Each number is 128 + 32 x the weight over its row's rms, rounded and kept within 0 to 255. Layers, rows and columns count from 0. Numbers have three digits each. The size before them is the row's rms in percent of the matrix's.

# gate: layer 7 MLP gate, 512x128, rms 0.27, rows 417-483, columns 0-63
# up: layer 7 MLP up, 512x128, rms 0.27, rows 417-483, columns 0-63
# down: layer 7 MLP down (transposed), 512x128, rms 0.244, rows 417-482, columns 0-63
gate417 098:157177130094147056159133134030146114097091133131103173124118077080152069166127118157219187099191118127125123127120133103119164207141090143114138097074123123124178219138123125141067125136138110
up417 096:121141097126140100085095138120134141136183091161145139068117121089164044155155095159191170097187123141151168123171119126108165126128140098125064080156095130162174171137164120150092102161093152
down417 095:140105152132155120039116098073138074146133131117131130161103146122134072100166145089118158128074141124118103135161099147097071102167180101092091140158064149088135122035116126085138064090122122
gate418 099:165096126101104124184141152125092112141101129120126091138117114131128178097135140102177114146170124159141131115183161094110073137089169119154100114114104149134132089057127154065073165148100120
up418 098:201142100154187139118123161128048137095121161102120162096217160136141116126115182135133123125081146088148176094123156146135111063100177117042180112141091171118081118174130118129079171115145177
down418 099:112126060167103069077078120067127124129128144175125118147097134112220073167128086179133110110166115153100163109133142153140165103080105126070151146170148182071151126179092193120107125146143127
gate419 106:139178150144202127126161109148143133165091153095088177153155184098113126156073104157111120128092141138104107135125132180122143093156103071197107115117100122120122066095109131074156135172117080
up419 111:164173108128105142168146107187142144125080128131094118113111113080075145157177124129115129129095127141085163122044127094110113162102130158095132130156150103122174195122116131143182130163143171
down419 103:065111170096136120095152125124140163147114106100176061108097124110114085166151085152119149111133165139155116147099112122160130106162166096139124169157103141093150154124096108139122076044152140
gate420 104:103106159126146127153136142067108173128168140091132120091115111106148079122097182125153101139116123143137116112145165131134107132139108093168187120181129090159156084034186135140175195078166126
up420 100:130059147137111085092152152141100182158137084074175131166103098155094108095099168093138125157093100112166181094162134076095098088136173171171154136116169141128122159110141099111116178181076158
down420 104:138166173123125110107130155089112095150109152114157118086117163094148141116102141138104124136143070176071073160126138125087085126076027151152115049143043123148127112116119126163178162088132125
gate421 097:176123084130141105144119071149123161129190099167151147105151130163118156143100121129092091056159118110193080143149141177125134102203112129159104136100093078120115192153182142111114068117219088
up421 105:106103160105072217123101136149125123122077065089094077123144111134142108183103163109191114089125072147109136148092130142167152091130092131121140132128127102101132065144121184078102198083144097
down421 109:135111096201110135115134146150042097142097147117165074155128125171131094127147085110132045126117116118120124148091171127130150143106096147108170121107125187097171158091146073126138094180130126
gate422 090:127079147157165211166151126154134126146132144146134102101130166148105173098155113179118103206143154099202076077130098164157105100132180173120120104083112086222139144108086152138127139134133092
up422 097:163105117100108128163126131086152157119133128155146133170194161100150107159125140116167082112144141120143212110063088119180159188105132132094216112121148202081129133129072117056119145142091133
down422 100:117121159126164193146190117147113137081158160124112094149071195121119112131111171164096091115077113094142147148118140079131182118101097088130105199136083119129137114058084170086135111072134177
gate423 112:131118129152150045152137138130070162180155121083170177142125101137109181066124111178129105141154084162123125117122145088104189139217115173171139154143113076159137137158152132111120144109112086
up423 110:055125167172170110132145150127105099117136041185143129130127163125119108165135143137063174129128057136122123135099188142097088201158160155107183158152069109129116184113162098165142126153130111
down423 103:142112140127102192106146107105142147103158177114109114191156211070074116144098092127116131079081169117128138151137160131135115140151089079108127044082089121124121124126089108137112104115089148
gate424 097:120132170125137117156109162101113133147161147124116107155128135169116137145155110122149102105143095121065085145158183127212065131174128111169164104091133144178087136086172089158112064158064099
up424 105:160130144149115135130115152169079138099182120118112086204107198057139161064142119130145139119125150133123079111133110107122132091111111148108107127134101209084009051142142146101152145101131103
down424 106:104096113100120144171124134170110148151126106164166127128092114150133125139128142091132118145154128088117091171082199159127117155083149146046092132169162147187148174131147109124101126156105160
gate425 097:143143100088171038119126137111102142057095197148104133114099106124126135126159144127152162071106140157172152132150194167081188157111098156126144147137074145142091155135117175112118163155157116
up425 090:165133084164124124098128144129108129076184154079087159115139140117121144174159148107195157154084121105164203177150122087119140048120095150102117167167135112091138145091115105143150152120159136
down425 096:120116165161161083163061097078121098117113111131133146124112098178052107176118075112082180083056093134121175107097123033095123129082130159101140095102123168119109109123175120091169137152109097
gate426 094:112171081145143141166127137118132105149098166100117156100118064138106106118135120113125125193110116184125079168174115157113131124130144082100193108166104149092129193163142182025046118162142111
up426 102:139125134120105085066097087135163169126091125069091122168123131126149187135172166129160106137110156126108134133091132134144134149140129119082086109083125108155179127160114135095138144132128165
down426 104:128146169159150116135173190087119133154138148116100164152079090119110103111093127094132166122118170121091132118156138153073102138200130100178131120088168076144134116062078050134130133145141099
gate427 101:122144075132087153127155114159071155095141150138097156162123125123104121114157035108152125112138142148220080181122133101076106068090142109162174081145167151087167140120138194111066157161128034
up427 102:154101066098121113118072157135103152109116144140123085062177098129131139105091204123153134125128205193179094148057123126128119105132158061115145159157092095143185142077166094130127158140101107
down427 100:167166130124082146133152133133089101119131115152098136100165150122125147141148106086104127147086091140095086117123157151161108120183127148141137109120091128074112123131084171152159062079088159
gate428 095:148147152089140176145121036158156095099094126087179117153105150092056140136173135123149125159180062099116096105150091079033105139152088144115102080152163129197148162183110092137138107119170174
up428 095:170087097149170139167110078138196128180152175048080134109109075141160135065106100127149115112084105137149170045127116111138181164103150095109127165145135173125122048154169080135102123119147139
down428 092:149099165104181156125163098127098117115134159136109147180141130086103163108164191154117079136143196087144068160108096084121087122122127163104067111094114189129084176110133116150107077113159129
gate429 095:118146114077114103172082067157157165116169124123189153138130102163135148132101182097069095156118090132165108163155182128140127092136107159139128102164106161106160154094132116120113100138076125
up429 098:103163139169118115115136088105107058096185100132148140118103116149138159095098196115126175161104094145132144123183087135132145147137072133133158126148127214167100118112140137139126118085125123
down429 103:162186130168089146127117108081114103115158115046129133108111133141102080102106103058057075111153153144061101111093062141152152165153175103124144103105124188131118072126111088113144159170119169
gate430 098:146142116167159127116103140093124119149116089107080163177129136195094171118093045138145112063142113135136145123149137112166164095144091118183126089151145151119122142150171089121204188088150135
up430 108:159162191143172197140128053082162136089098093208116122117161140147143109125116133052175162118110157098092110116084151114118132156146090141108083138135108136156159141159155148223178134101120148
down430 097:160134128182136121116075118124146188165084104159141112128127109094116158125127111234162086158134149158139131159099144084135090158102068102127124117115130103139131106151148135097127114202128102
gate431 099:082098158156112177118129100109157100147093149189176131090132122179140116122124137087125109127141107173158086118143112129119147159154125089135111096090121174125185213152122155173090125196110166
up431 096:102109193115133174104102165156118049210112137125180179105103136149137175137128117117129121167106136207126112156091102100136073088096144152095109158081151139139147131101134127105138157143082134
down431 094:104160096106119092127134123171162088150118149169154138178127108053137122154089198110084173089107120121137170082202171134161135111127101128136225097165088068090093132106136166130149142096091126
gate432 101:190101116172133135146110111153095109172123199134153116141131150136147100099129126106127087122150153111198075089128102120127145131107156168181144145159091132133176118147110128174196145124171150
up432 108:146144149191176139116115124153140093097135120137078113113122164114135158047116096143113070139077150159067121091082140103140123153095109120164136140126083088103099080148140170094107169146136139
down432 100:122105129124117094115142173136142068139142087078135112117123101156102143129171117143118153159112110116117187206073048154102125108107135097109115132072194148163161159182191151090126115107093117
gate433 089:088071119148183113182186139101087119119105144084140130159121168175120099129151146100052144093148089106156132190189128146133097120121113159157144078137145131163088097104132125117141128082147141
up433 096:083122091085148113104119211097079185147138147146149142153163166160189146109127173073081119196129173131106152107166102145151113148131108101200140092110138119156141119090138131118103172083107207
down433 098:107042148064180131111140159101079160153118175119087106152183053087132183094106112069105116165158123176142092160145112176122170152153152135096082111132168113124113133104186085099156186113077175
gate434 100:151106161100145137107066145148116152147158065147111108098182134101086179155107199108144088095128097153133128089178150109154179151149157111172047117138111081123113156141061111116149148203143162
up434 102:104081130087164079164108148099162136059125100130110116133105130131063103148094128095101143181108109151148152098150097182106121128137163153102146168136088175112098130188127137171092126094204156
down434 094:100176109106116123143130146186152105125152133041124138141087156095145112168151101169167108113169198135070117147109151139093098070148117147104082176094104086172154105083101174101146137111118140
gate435 104:134133110166096128104130111127113141117123144131186106084134132059125148098152124140197146183122065121084098148179114141136159142178126105132166097152178147196092111089100094144102125095191102
up435 107:115169157147066086139115121130117117216132112152157112105107133032129111146204162113158065170148091122153112113150129113160162147145149155091159118142171140145106161133148112146161158113146129
down435 101:084111159157101133066087151066162064099118136170146121142160140102146079108188169128217123111100131149125139133136181134104125115110129182100146139137107175153198183137096131081094153076188093
gate436 101:112069143157113127146161085170126116129113106130124101116133149111190167156094128217102134098103135120144111146116075133111188180101111186158148086130103164149120100144121179097097123095083204
up436 103:186117121140122124096152134094083120096083126135152215099075103100113111110093094141157075071110146112110100093084099145139077103161125172134143154149070153172100175120144115101114101089123156
down436 102:091125138105105135157140125184138112101146153119109122115159095160092145151140155164046110113152143189201157112079122123113110149160110139129148152136130117127121121148143144106114150091143140
gate437 102:094083093103090164120168095115169140129147232136151150132119143166079124111163180154155134109095100168165146122180084123118143127142148154122200169111125128083156175110113094135126155113123135
up437 097:153124144159105114144121163129129145148163156151200116166122192131147115077167097114108115185134097198102204148153186119151146182130097147112136135106156129069159143141112141157111204072187081
down437 097:118108152147091089098172156089119110128116117090171097160140110141086105147154116136065120113100096117106191084153158109142136121177089146167074184121133207114170153121139102157078156099126072
gate438 107:139125151134070133134118112151065074197145146175114160107165148132070136125154101070105052167164135081096125139122123092140099153140096100168151165176127155082216160129085181114178146140134074
up438 101:110111114123098129044120114124102162153149152157138171098105139089143091132104165125159059096138170146112137108104131118117097115137095094168088088138150079072207133114129125094124127128093103
down438 099:138114203106211158100134079122138149112161150113127134125185094114151141125158082179097081166151133118132169173185124137118137073139154129200163211130125154116175102118181125149120098073120134
gate439 120:183105130118068153150153123154136113130124187128145097137133184118148117102097099205111130158091127132118077090031163098125160172163110108117164127109220170114130147109135091147195090154098173
up439 123:166110155114046148127101022148157121134156159128170108085113112179156159020125114128133088108174156134109131102140133129064124162120070122110119107115196131112139147138134113095120098159163155
down439 100:083178143120088129155094131178144106099117077205099178135151134115161111122065146096115083107119106112085164154117063152135121081151065115146125118125100133083095125152156161128172152138083153
gate440 095:106109166084187068144113132135111166122093153162116132140168153150145160096132112166152199129079141169134133103132093148138145088073119082068158165170154182213135097183109096113152138096145144
up440 090:175158116126127148130102145097114194087091109197125124111128164133141132092105140075085124147122171117136117140104128114112135136100157177166146180199162080103063120120070121111113132101067127
down440 095:080096127073099126131120133085080102091150050152139119163089172112132122116148140154100126151126165111153157148099069141111133092083153113121115190135098142170209130089086136122116156056122161
gate441 109:147146168152113138108126120093124075159102118112119163194128180098075095135147097120119160087159106146104144126150121158135142191130159144137122157133089110098113107154162141154154094126154060
up441 108:109170142122114148118186093116135123134114120182072160185142149181129158133090115069073122195170123165088140175126131134151141183036163113057126079108143128169137105112166119147159132130098103
down441 106:123095157074120090128125110126140035147122112163128104142137163149173142087110121154137169168131031144085110097159126113045105109168093098139234189125144135107156126131128140181132114144127113
gate442 099:058155104172192143088149113121141132166142094140160152155126175116184114105175112157117126203141149171111131127144151149146146073141144148149165123146110136109120121101138159164097160068155158
up442 097:091146061163104145154031134165108133103084139148134101130106186108083124148168149131067118154132152109122120120169181113127149138093184098131133107107157129082095119142080096150104183139118131
down442 098:112133105098112074169085121177122135096072093068112066109168132111116179106197110149134118159143164126138159054068077112121189204132186210132117159136141112107116125144146152181174118092115116
gate443 093:152087132213150131085171134105047209119138160166123113130165089092170160133168096097135115131135089094132156147143142112136077096143156105047129141113109140184138112168136114155152069123145174
up443 094:094144111057158083182102161136108153122133136077146118104073130181154158169196157110156087147148130097125146183164169129116147093145152134139096151133163136135165139065117134120163162225094100
down443 099:160124123141072135175191148124156115136106145092111105187129111139124138125149104082118139087101106119099088145101136114140112149133107167125154176179126144173105096108140070137071113071090138
gate444 096:146143099114184110140132133160148138103161109119084146146118117149174160125145146134131161130124137147133122103145083070118180163199160151088142122135128147127130097126154146158128151128211095
up444 102:078108139103149076125172106127120111149137135146138080152133084128099093099111149090159123065074139124119140119107120139127162124161141134150138140160229186130120058125124121092138140201177181
down444 099:095149158169106103104106082076127140130098142135117127140131109116185117103123082091056135143144106139119093088174148128142088149120133125080070064163171088122111100158105098079103063170127117
gate445 100:116147160078090118085150113090160120178132178115144146083114170154126110173106135119145099133097090125091086186125100138125138128131136120130109110167139129163089129133086146089092115108172174
up445 101:096168134113131088105182162169104113124145099133119087144139142131108167109067162157155128135103119148159107161085171159228091175101098131096159105131176136104166123140100102144135139136055058
down445 102:137170091164158091127157168175123125123121118117109149182090101113159117113139133169104150134132071116157064119112169129170147118089144085168151166121133066140127115152082179105153106194171163
gate446 104:156156130102145097163149068148142149122154186092093166198094155145131069066120176043083105097107105166124147147137149170183156139123125156107164119139134125100154156130134151124121068121079134
up446 108:103201139200121100142122136119085133112105202153159107140143143135051164101127153127128123088144147130122173199125098108168140079111124145096115214162079087114090109115128153172107105150161094
down446 100:137166098143118137159092111115154158135137122100142112079254088174141172074164061119124133077163132098135088125151096140171142175108188152110190130131118106132153139123117161145093168135137092
gate447 103:121103173132124116113118148140111082096093074129157152124196127103152160180143151135116107144120085209150126119112085049095138145097093133131154080081113147165133129144151149155154150139105140
up447 109:149136159098131080091164165159195136135184130108138114103113127153138106152134106151224142138088123168109119095152094175080144099157149138111122114138176157118125130114122124147133124103143111
down447 102:106096109142134126129105118159138133154075151124157126128114050079149168146177107078114117116132070108084055091134154136114106185150122148108136061151146149094129125108137091066145139164123121
gate448 101:136116071128130098125144103100090130103143131082088175175166159104152077105125177168146159115133117185150148172136120109122160103169086135165177113082156104128128162116193120105141133132158123
up448 107:124161144093144049100129095127105131090062133112116136193132131167185187074112114143113158097082096120152110114133118171113142107114091121145138193195146160140185155157146097110141116073151136
down448 099:139162117168143116109110126157187121163132147150106203085093066147154161105057137132150125122084071134189111133116084114145141083140083060132094107170113185093123117135133123122177153139137141
gate449 094:112113145138137140098123103224090109104139140140093133109122139161059117129116154125156157151080108163153064121088097144081085167131053110144067075078164124150141148165128131111149135132127076
up449 104:132149086135103124137114089125054172095072096145124116073137063147125120111093109149113166141123146144160153101159159127078112036122127131127141130086130084178154187071157113153135167160076183
down449 099:094190110118111107182135162037153131112144154092150161096090106086152116134141111116152119127154118111120154181111104160153174126108184156055150150103140144110127158098108102146127079125119164
gate450 097:078188115096093111069124156182106097112115113129145151131122156182096082123081084068094114150119113133114142151124099142152155087164137139152155129124101132187140174150120144118179097104117164
up450 105:109137098129117102089111112127127118167095154138126097153157139082117096181096084127121136116075168134132106123131148098162140209166134155110152172135122134202107139160143113144210084138124191
down450 096:098113106128094121135159103105135142062100113079135087159129110088134177158123135158070196125165143159138144107079121111117102107130130144140146142088084116096150120113109090120127099163103141
gate451 098:197104111113033093153162097103129126074130146092143145148153111104184094109110145128116140148110136106114126147156198144137146166094117195138147131073165124127123090120101111131093212093124139
up451 095:178129069105129101103114120081129241133129121099103139110142099125173150128143067143083125110127124136130114145051128170112103156163130159085136129109123071093124160080169160130138085138133147
down451 096:113142098151130118177175167107171206174151129146190117128055071113155156094156112138132100089138109139114082088137177052162094133057127175158100158107153131104126120092099149144108140124109118
gate452 105:169142157108160129177120151098138117153131066132153158111131092154186147056127199104195162143091155177124069186149186172170149117141171129130131194134172137089126147127148079129202174160119115
up452 099:162164123119147135134165149129092112109126119177126156112150079125072038086193112140087122090122131137140158113145080112166124081106081169110101128113132132151123106146150097144133141143169129
down452 105:126073124160096125111093113130101080190117132128101106136171141138130148146098125133188134130113179130098110123216180105176118164124153174180123132137098138105129059136097137140106118150108156
gate453 097:156129109139127056134163136132117161170164155122125080117113182148129101145152090081082144181134130162127097132117052158094089171153095139129184164105088101135128150172138094223168102152114141
up453 104:140140120112183099118096161149104156133071167098150140164125123141124114128056088081122137136071142148121110123094065136144217205087077145148148163096122111096116107128161130153117146150129145
down453 104:142130089163092141120136121168149132115138113128139119148125106097107118103160146093132106113114152154149112082097094044111084136123170175146138204122174138094112158119061088086169131198153170
gate454 102:141118169146052108145059082116192143111125158119158105167073077159119047072143091134125093117129153163152118163173133162086178106135108112162104105125110143124088060158094160150093138094102202
up454 091:082150175152117099073135112136157068182121158116072139113186156111074164118137132140118128122091117125115111101113109112084177158131170121104116135114123175107138139123188123097154116101138120
down454 100:112110134100118129113146162099182143146092167165152156152193085152146122119108166110117208138121067175093131131120150099129094062100122122177166050100070180121111186109153149145142156186145156
gate455 111:135044139159114126151136108105115081127106155151090112154142205114155078137149144121138136074147129133122161156101183088160128127121152149130118123132154114102195125153064137182127147086132128
up455 097:171153095128102118147112134143136114117143152133097120097118089110131132079204130125182078152162180122111092154210063170142069156128152124096097090148101061186113126109137137168083068117199109
down455 100:099108115072125099086169060103119108110201132148156143119205086173104054104126112114125094182139160139125184149121125128211104144152078155157124177129103101126138123111106180122122105144076090
gate456 092:134120134180123123105090165082104156149099116101175111131184131129100055065138121161146145139086086166087134152108139155104181140132098178162175135078125178161102191132153163116140202148123087
up456 100:156091143061145226073151167135100111188164125123160119121142091123159165100096115171142131145096133160143170093133143095122156081114108164137139130128173147143160094090183140075115117170193126
down456 102:111162189151128163089172143159144096149077184123125120143144120132121131121116149102115150111114178094129106147129162134205146109152130124116129124116148107134118092210090190158107153107169210
gate457 096:085141224138120113123159110109108144191145102128120162155084083163144135128174145146121124113093113154128148100066076105045144140144116157100134122152185109100072135087164178097096139105103115
up457 107:123113075120111091101126103114221121119099150105125085064130152104113167077160135105106133191125123171107171145145107146131157095172118170097116057109122140070102110157136145118108078122161079
down457 097:044138170115170145088150089118135125100166122139124175107107112115065126155074178101164171123102082103109122170108117149104100109153129079205154113121119115145071118121109100095097085168176116
gate458 098:138109115111102141090146142173079123137132178106113133059043139090146100092063128158145114157147118127065127091121119137126082118091128157100149078095151082173101139160112110115146095079121138
up458 101:109087138179121165144053144147141188188155135127164109092193147082110074161135152153132174100101123121158133178101125150138107153146126148161098161072116200073098121083076112100131102117133150
down458 101:094134142170111126086113125141164139120091119130136154133164101079190094131125097162203101091193161139105205151140158114194149072102087131114095128154189135177098168139137085135119067135118095
gate459 094:156140128143155152122097148120103178134101120139142131168112143126107144070095107085089105146175133124129108138072098100127143166142122133119072052088149155122122164184147119134127197103044151
up459 102:133115114151087153110129156149134178147112108134177076120160158142080114147190121109077070131114170172143154108110138145139126144104120079131072108122153131082162096108109134134124180149110135
down459 096:104114118142177091099129062141106094127103082117126084149156133143129096131142107119096121144134116112105110095188156122161153120126196162047108179139072105186099151160118072100182146147140150
gate460 102:090144132127192101149090079160104108134183143124108118079143147139106155199122082215145087150102130158127085099120089099100149082149139168085129066134126137108059112141116070184105126122144137
up460 104:135136089100134128144094144106132117098217106150168111103126039171183106141104157118147133194118138154146118106127172101134152158098143123168091128165121071130111120139154098179161140146077107
down460 104:151079107163145156077094163118134160131107135138156159128145111135131114105133117170154138113186123092152200137184193139106099155158099111193171103126065115136124141109146129067115129120129147
gate461 098:179172135165174136134077107097078195120120138097098121000108166153111143161102106105096116114150127162097130124118090076103147169135112103131096165048101095187091061173133072102188170127095097
up461 093:137102138158086058196166162203122116147075109105161089172099182121086161135146134099119091122098051138108196140149138101163147165092173100139130146153089121123158123101118131120117162174095129
down461 101:084179090114068086151131140168129124179165131146097093102148125130083121183108137114105178142144103122142158130165128088105150167136086102137159117099107144160134148116090123108126087105114099
gate462 106:112149124125138064147134137147075136089064144187110115141126081086159161131140168161154082072111147161088088124146161121171189110148100133078125110152054179075107115076046075157110142114136150
up462 093:090093185103121158094116178102154130144084127093114165131150124095133139164102095157131210153148079109170114119163128143142101110069100138140067119105136119176197150106158158108178123088091114
down462 097:130156084122104202179130117110115101134109127101112208089085105132154062108136185111092157104099105142155152123111170102155159099043109121091207182130164141126145117158122180101108072184183108
gate463 098:077093160094107121135072157175080163106126157087138147087179101038103111127067154107184161126135150165097065135154096115127132143110165170108118075107117118108162151132092139065123138115112129
up463 100:209117112105122081078111075119111134138070152115079111117090110124123164118114093148114096113097117142108128082156097116141059118151126083089091179161142102103122115135137116176136120103105055
down463 103:113111105094123148100112161114133127153187112112123131101104127080149120155134136139056077147175090165147133130182135146089118099137090065179155103101162107131124149141125158171127116087153130
gate464 092:086173109143130131197178115089081147113136132111125114049082143127143170130134152097101135148169135079047149148131136093114065072177114114183133160150133124098128147132102184083168141118111182
up464 086:086095153133124125145105143146085138117126068140193117107103174124054062139120104109151175115110102167216107114085120160152110103149117088087141136096111112162110170148136141121166077102163113
down464 094:148153148152091134124108138167136152132132079143095112176087136100080135140094190150176096099119196171105138097077138090139192122140082136103185076153104126182089138150117146112149103089101183
gate465 088:109099145105175110151097127133078141134099091110177131125147126126198130137122204120124147081034105164162133117166147116101137143139166107134148069136070153168109105110128156152132115134092149
up465 094:120133141106129120169197082097102073139125138146130126158056135149140076144145127102127093118101125144164097111146091090136141140111202121148154157138127113054135088119209137140088138168106115
down465 095:139121164069158134089135080101114157116188029153164104157128153126138099184115129122150108140083137114100129147135162193105159103068149101098152098123113169149108127136061125125131083157111164
gate466 110:110165166178096188143142069200164149122117154141102131147127128189189118149115139172150149146108125121168099155134145148084179131161103146104124113120147141154113176070151200116125120129136107
up466 105:179086108135082157153138181131123151141097127078152080080144194133151104093207177146125143127103152121077091144163181147128140128168186097132146153131115153097089142088163127109072160140174137
down466 108:094130079167137159100157136134113135077131114122166143158154133192136163117137199153097070125169123150145164086190065076116089125148106188123142127050100138141155134079132118133115131132119148
gate467 098:136120143130145161134182138130154180106190141129165115159176049115140098077120136121068064095155133162181090124146123120056132143146083183151162112139058107150152129110113167110070164137153194
up467 091:172160119143173132081160106087136135118109144094179122164115147129128106142178172059147113093143082137097148056128142124142160142073063134101130148118150124122145125170163103143131092094081135
down467 093:110177135099116173158136118140117103166114084121126089037109111169125110120112122123093131167055123141136085132177093184188108118103067162072138098125172170113145176133105144154117201157065107
gate468 100:174163092183147128163118124175188094090151114137120083123206131140141100133167122131146138167176156166152138172133165143100089102154157123102167121142187111108133139040171173131140101181112127
up468 095:144147074168165167108117167105144113203116129113123161148123091114137171076121125092089100098133135144148119190109072060129119098097082130108085177148109135118104107083070148103141126210159154
down468 097:083182078179117100115142033086149090114176109113131168164097161149179101106087134148134136110095092157082146094174119162134156147081085165140124115140124138150126133102122101138184158124090123
gate469 095:092067201127099123106149114097114160126067121157097062196124128114166086091122125145131093149098155121091147146116095119130136125112105153119143097125166083120181175102070166135212177071146142
up469 101:160122146127161142091110163151109130116112129114127149132106073167121183141089107090116107133116073102147147108163146171132133111125124116139195136132183182130075104095142069115141083172122136
down469 098:177091160099164149069139132207120125101112103103175109125098153139185107139128137128119090163145176141093173125119137119153162105089144112164126123143115182097120164148100121126172128160128128
gate470 095:140094112114139096140167180164164134143172132135185101109128151122073102135099141133100136116130115099121200139193093154136113101139177139177093048069089112117145130139126106136117114089141152
up470 091:137109111127121115177131155053143175120096097124160145091152137102069119129116138167195084118078132106123121088145048117191127136123103129105142133117156061137115087117140141088156130088137179
down470 100:150138113105078150157102140144084144130135080164109135136159143167120142180059108108138095086129096088122115126150092063134104096150126143118177056116170146087128119087189146106157133122092107
gate471 098:140183145118141068106109183118146096148145127101155145073136055136131098120134128138056116142108085158126153143180130119104152073110087083141187109139108100068121115181124156166136150122127121
up471 097:129167144109141162157115139153072156144186096107112121139137195091090147173074150161098093139130089123106147119101206155133151163103173110131121134196123172096154130104101120174160146196072021
down471 101:098122105135121104101127104040075114151107161159130138038169106093147110096133106108049071198147150102174112150153128088118132150140111134165115146113104153153126160134113078160120189234113113
gate472 100:138102120095165166083136121121148140172087137135111171165140143145118148098101064088100150080112167187080124161105137123077107132107056161106123122140085117089166149108173137094171124115120127
up472 102:153170172146136164116118140179071122106104172109162123142122166127165103159101153059085149136074141121157103082091124157167149178150143138133109177068112113157109151185130201120176114132134124
down472 100:100124142180155148107126111172153069116162129103149115122108122096085192069144110146099087151087087138062098194146135173122172075126126043171147132146188140169101140102083117109114046116149110
gate473 087:097135222040121125134117060169069140174169191092130095073105185123128141075089116144100133089105140111166101135140082090128079168113100087129154143137126109121165183138138158111154124160135144
up473 076:044115158089119131151121107122083147176139172085160057093113151113152137108099159106139133095180141115105113062083104109132145164147138139105082157145097114145140204164138169095129129153090151
down473 086:111085105156137146095143119145147137126104095123100150162121144113091117133113119119180157181173136161172126113106167145116118112165203163147135150129150120150113051094123098175042155122153140
gate474 100:163113136111125127110099147155097148101089131118146185138143162166173113146115130137092189080157146176092135158138126092049113118165129091074142112102182162180135102067106117174138118109079148
up474 104:099149087140008143035138072149102144101206107128140155161090077135136130161159073116132129159133120143162108123113118058154125122101149103144118056114155139108120136121150115121104097101135113
down474 099:117200129151152140110165090084099095063166161163092083135097139096087101125122151126150124183103129108114088141101106119149067117103134135175145180165086126099128126133131135104125184146145147
gate475 096:137135139126124097158135155125126078131090096097119179105126099174132128106178099090118133064185123145119151103165144136100167150115101118132093080100113170143089143071118143133116128146103136
up475 098:094127072121184075141150116096067143127085133152163142145154136128159188131165109115117153097116119126139142193143136079180143093095148093133097118125087142149121179107149130161184107117069137
down475 098:167142143157119156122080160175114118145133148077091164115181173102130169144112137157132082113185129187090153201117128150108184126109126157130114143082125165079169147104111102106125148129140085
gate476 108:115119139107142146209161122178070176175086103135191152127132143124171130125152160139115121106113130114115097147111154190152135130158115158151187102125151138156076117132115192162132158169099138
up476 105:080159125141137117197160163161115161125120144173124137159135133112120098140158107042105120067138107162126138088107096102065142133099127141096116097138157202121137099190162155109119100075109153
down476 111:110139146107155097181109125137132114068087059159173155118073160132120105075175111085114143118075157166127078117123128106168113150204084141143120135082128157074116065151155146165148136139152129
gate477 106:132165121070150072127097076137093125154209148125062157087128155104081122152114120185140129144135144169171148074127158136126101158206108170108102147136180108151173118146146049122057116164167111
up477 105:164038146105178109144159164198148140098172107145141076134158112135162128155163162123145129138087177120102086164139111130137131122113140113062112202102122077127121165058138105115126085121119123
down477 107:137155143119127205121191114103160143110191131124151126118197153163112148168128126088157065093138100164128108073182147020119135145121162103125174118147099131085164140097134143124115135124061158
gate478 108:115112142119089109182104102085047127160067193132121171091119083061160180166167086113111121161146143122120104131144094094147115144116048080171164145098141206125185100120107076111139112113141140
up478 118:052078140138138126098176095133156120151159202109182111131103100170112140147167137102170117134085164087108176145153113142132180120090171122115152131149044120129148126143127173142147144137125054
down478 100:173182077164092106100078120088146093130148112097109150163103154055049113137124119173114104114128065128132123151144120136148112107148039079167106154141128078101179156114141112173179084147058134
gate479 098:113109084104182107093132118107138162139028094154102116118152099100132062164128136102120088167161099156137138070103071141126160124202191172126097121158164105130124120148145060135135142153156126
up479 093:187157121115083122138133067108174112179137117144120120094115120103105108079158105155086129112093107066108120176134091080091125133155155191141119121101124150150114092079062186126082127124082158
down479 097:141146112174085160191114072142170133140135110160128094098129040061112116102141122085108093129149083139099131140161164108193145147136168125160119120113130175158167096116152104143127131136095151
gate480 096:092156173113125126159117094065137149117122132114114182130124145103075148137157217124111160136138131144091068075179104160162177070159127135116110124174095146111126108184113146131134166157097124
up480 095:071127122063102153122140149103163189144173096110075125079129177143123162138125164176122075097084108075117122101153186100093140098110111092143173140073131153160137082053115114068114109115153142
down480 099:118144164089162063167087192147119099132133120108068135091162166068104123094114144149140122116156146138081116163113080139119088115079187151108194167164110072142133110160139166110098160127094166
gate481 097:098185119148133171129127105102131090065082126165088171127119124115130165139113144113098156058152116164091123107103114131167145121101131169176153125141140117114125122115099133112098110199147141
up481 106:085164100145175116154107141136057122098114178192078125170109124137188134158153115144135120189098140158116137109187110145130147182110142143204168171210159078148154154161172073094134135099135120
down481 099:084127126154107121169090078083059168111131183121185128124103141161141157163161081092177094115125117152132181120086055062144145117102143140101053164118107138133137103123090133124102180196197155
gate482 093:107226116167159173139175073119139074130172103110184112118063137117141106125130119134103117128106087119136094176117172155122158133130146109117202095137076113161143109102064114107172155155109092
up482 095:167078148087183116138132134126165149153117054127141161157153150172075177171081161171108101105134120118140128184121088126150090116098124105142157102066164176147123141059146093129121100119110127
down482 103:172087115102132108087141125209169111110112146151080189122149143183109098175109161181075133090094122160134129128106079144126177127126089144149105132077109146074160111168054114068096138123121153
gate483 099:109137083072138180144134154150136126106113121150092127141169182117169179132077140153148143152124094113150159113119129101135133123136136185135158119136136154156142116126143119091159127185135132
up483 100:137138111170151123059110116156101098156069080123115069148137105121109074098143093119147149173094107119141172094140123139143140124143118127115158076113185124168123097113104112134110139106117125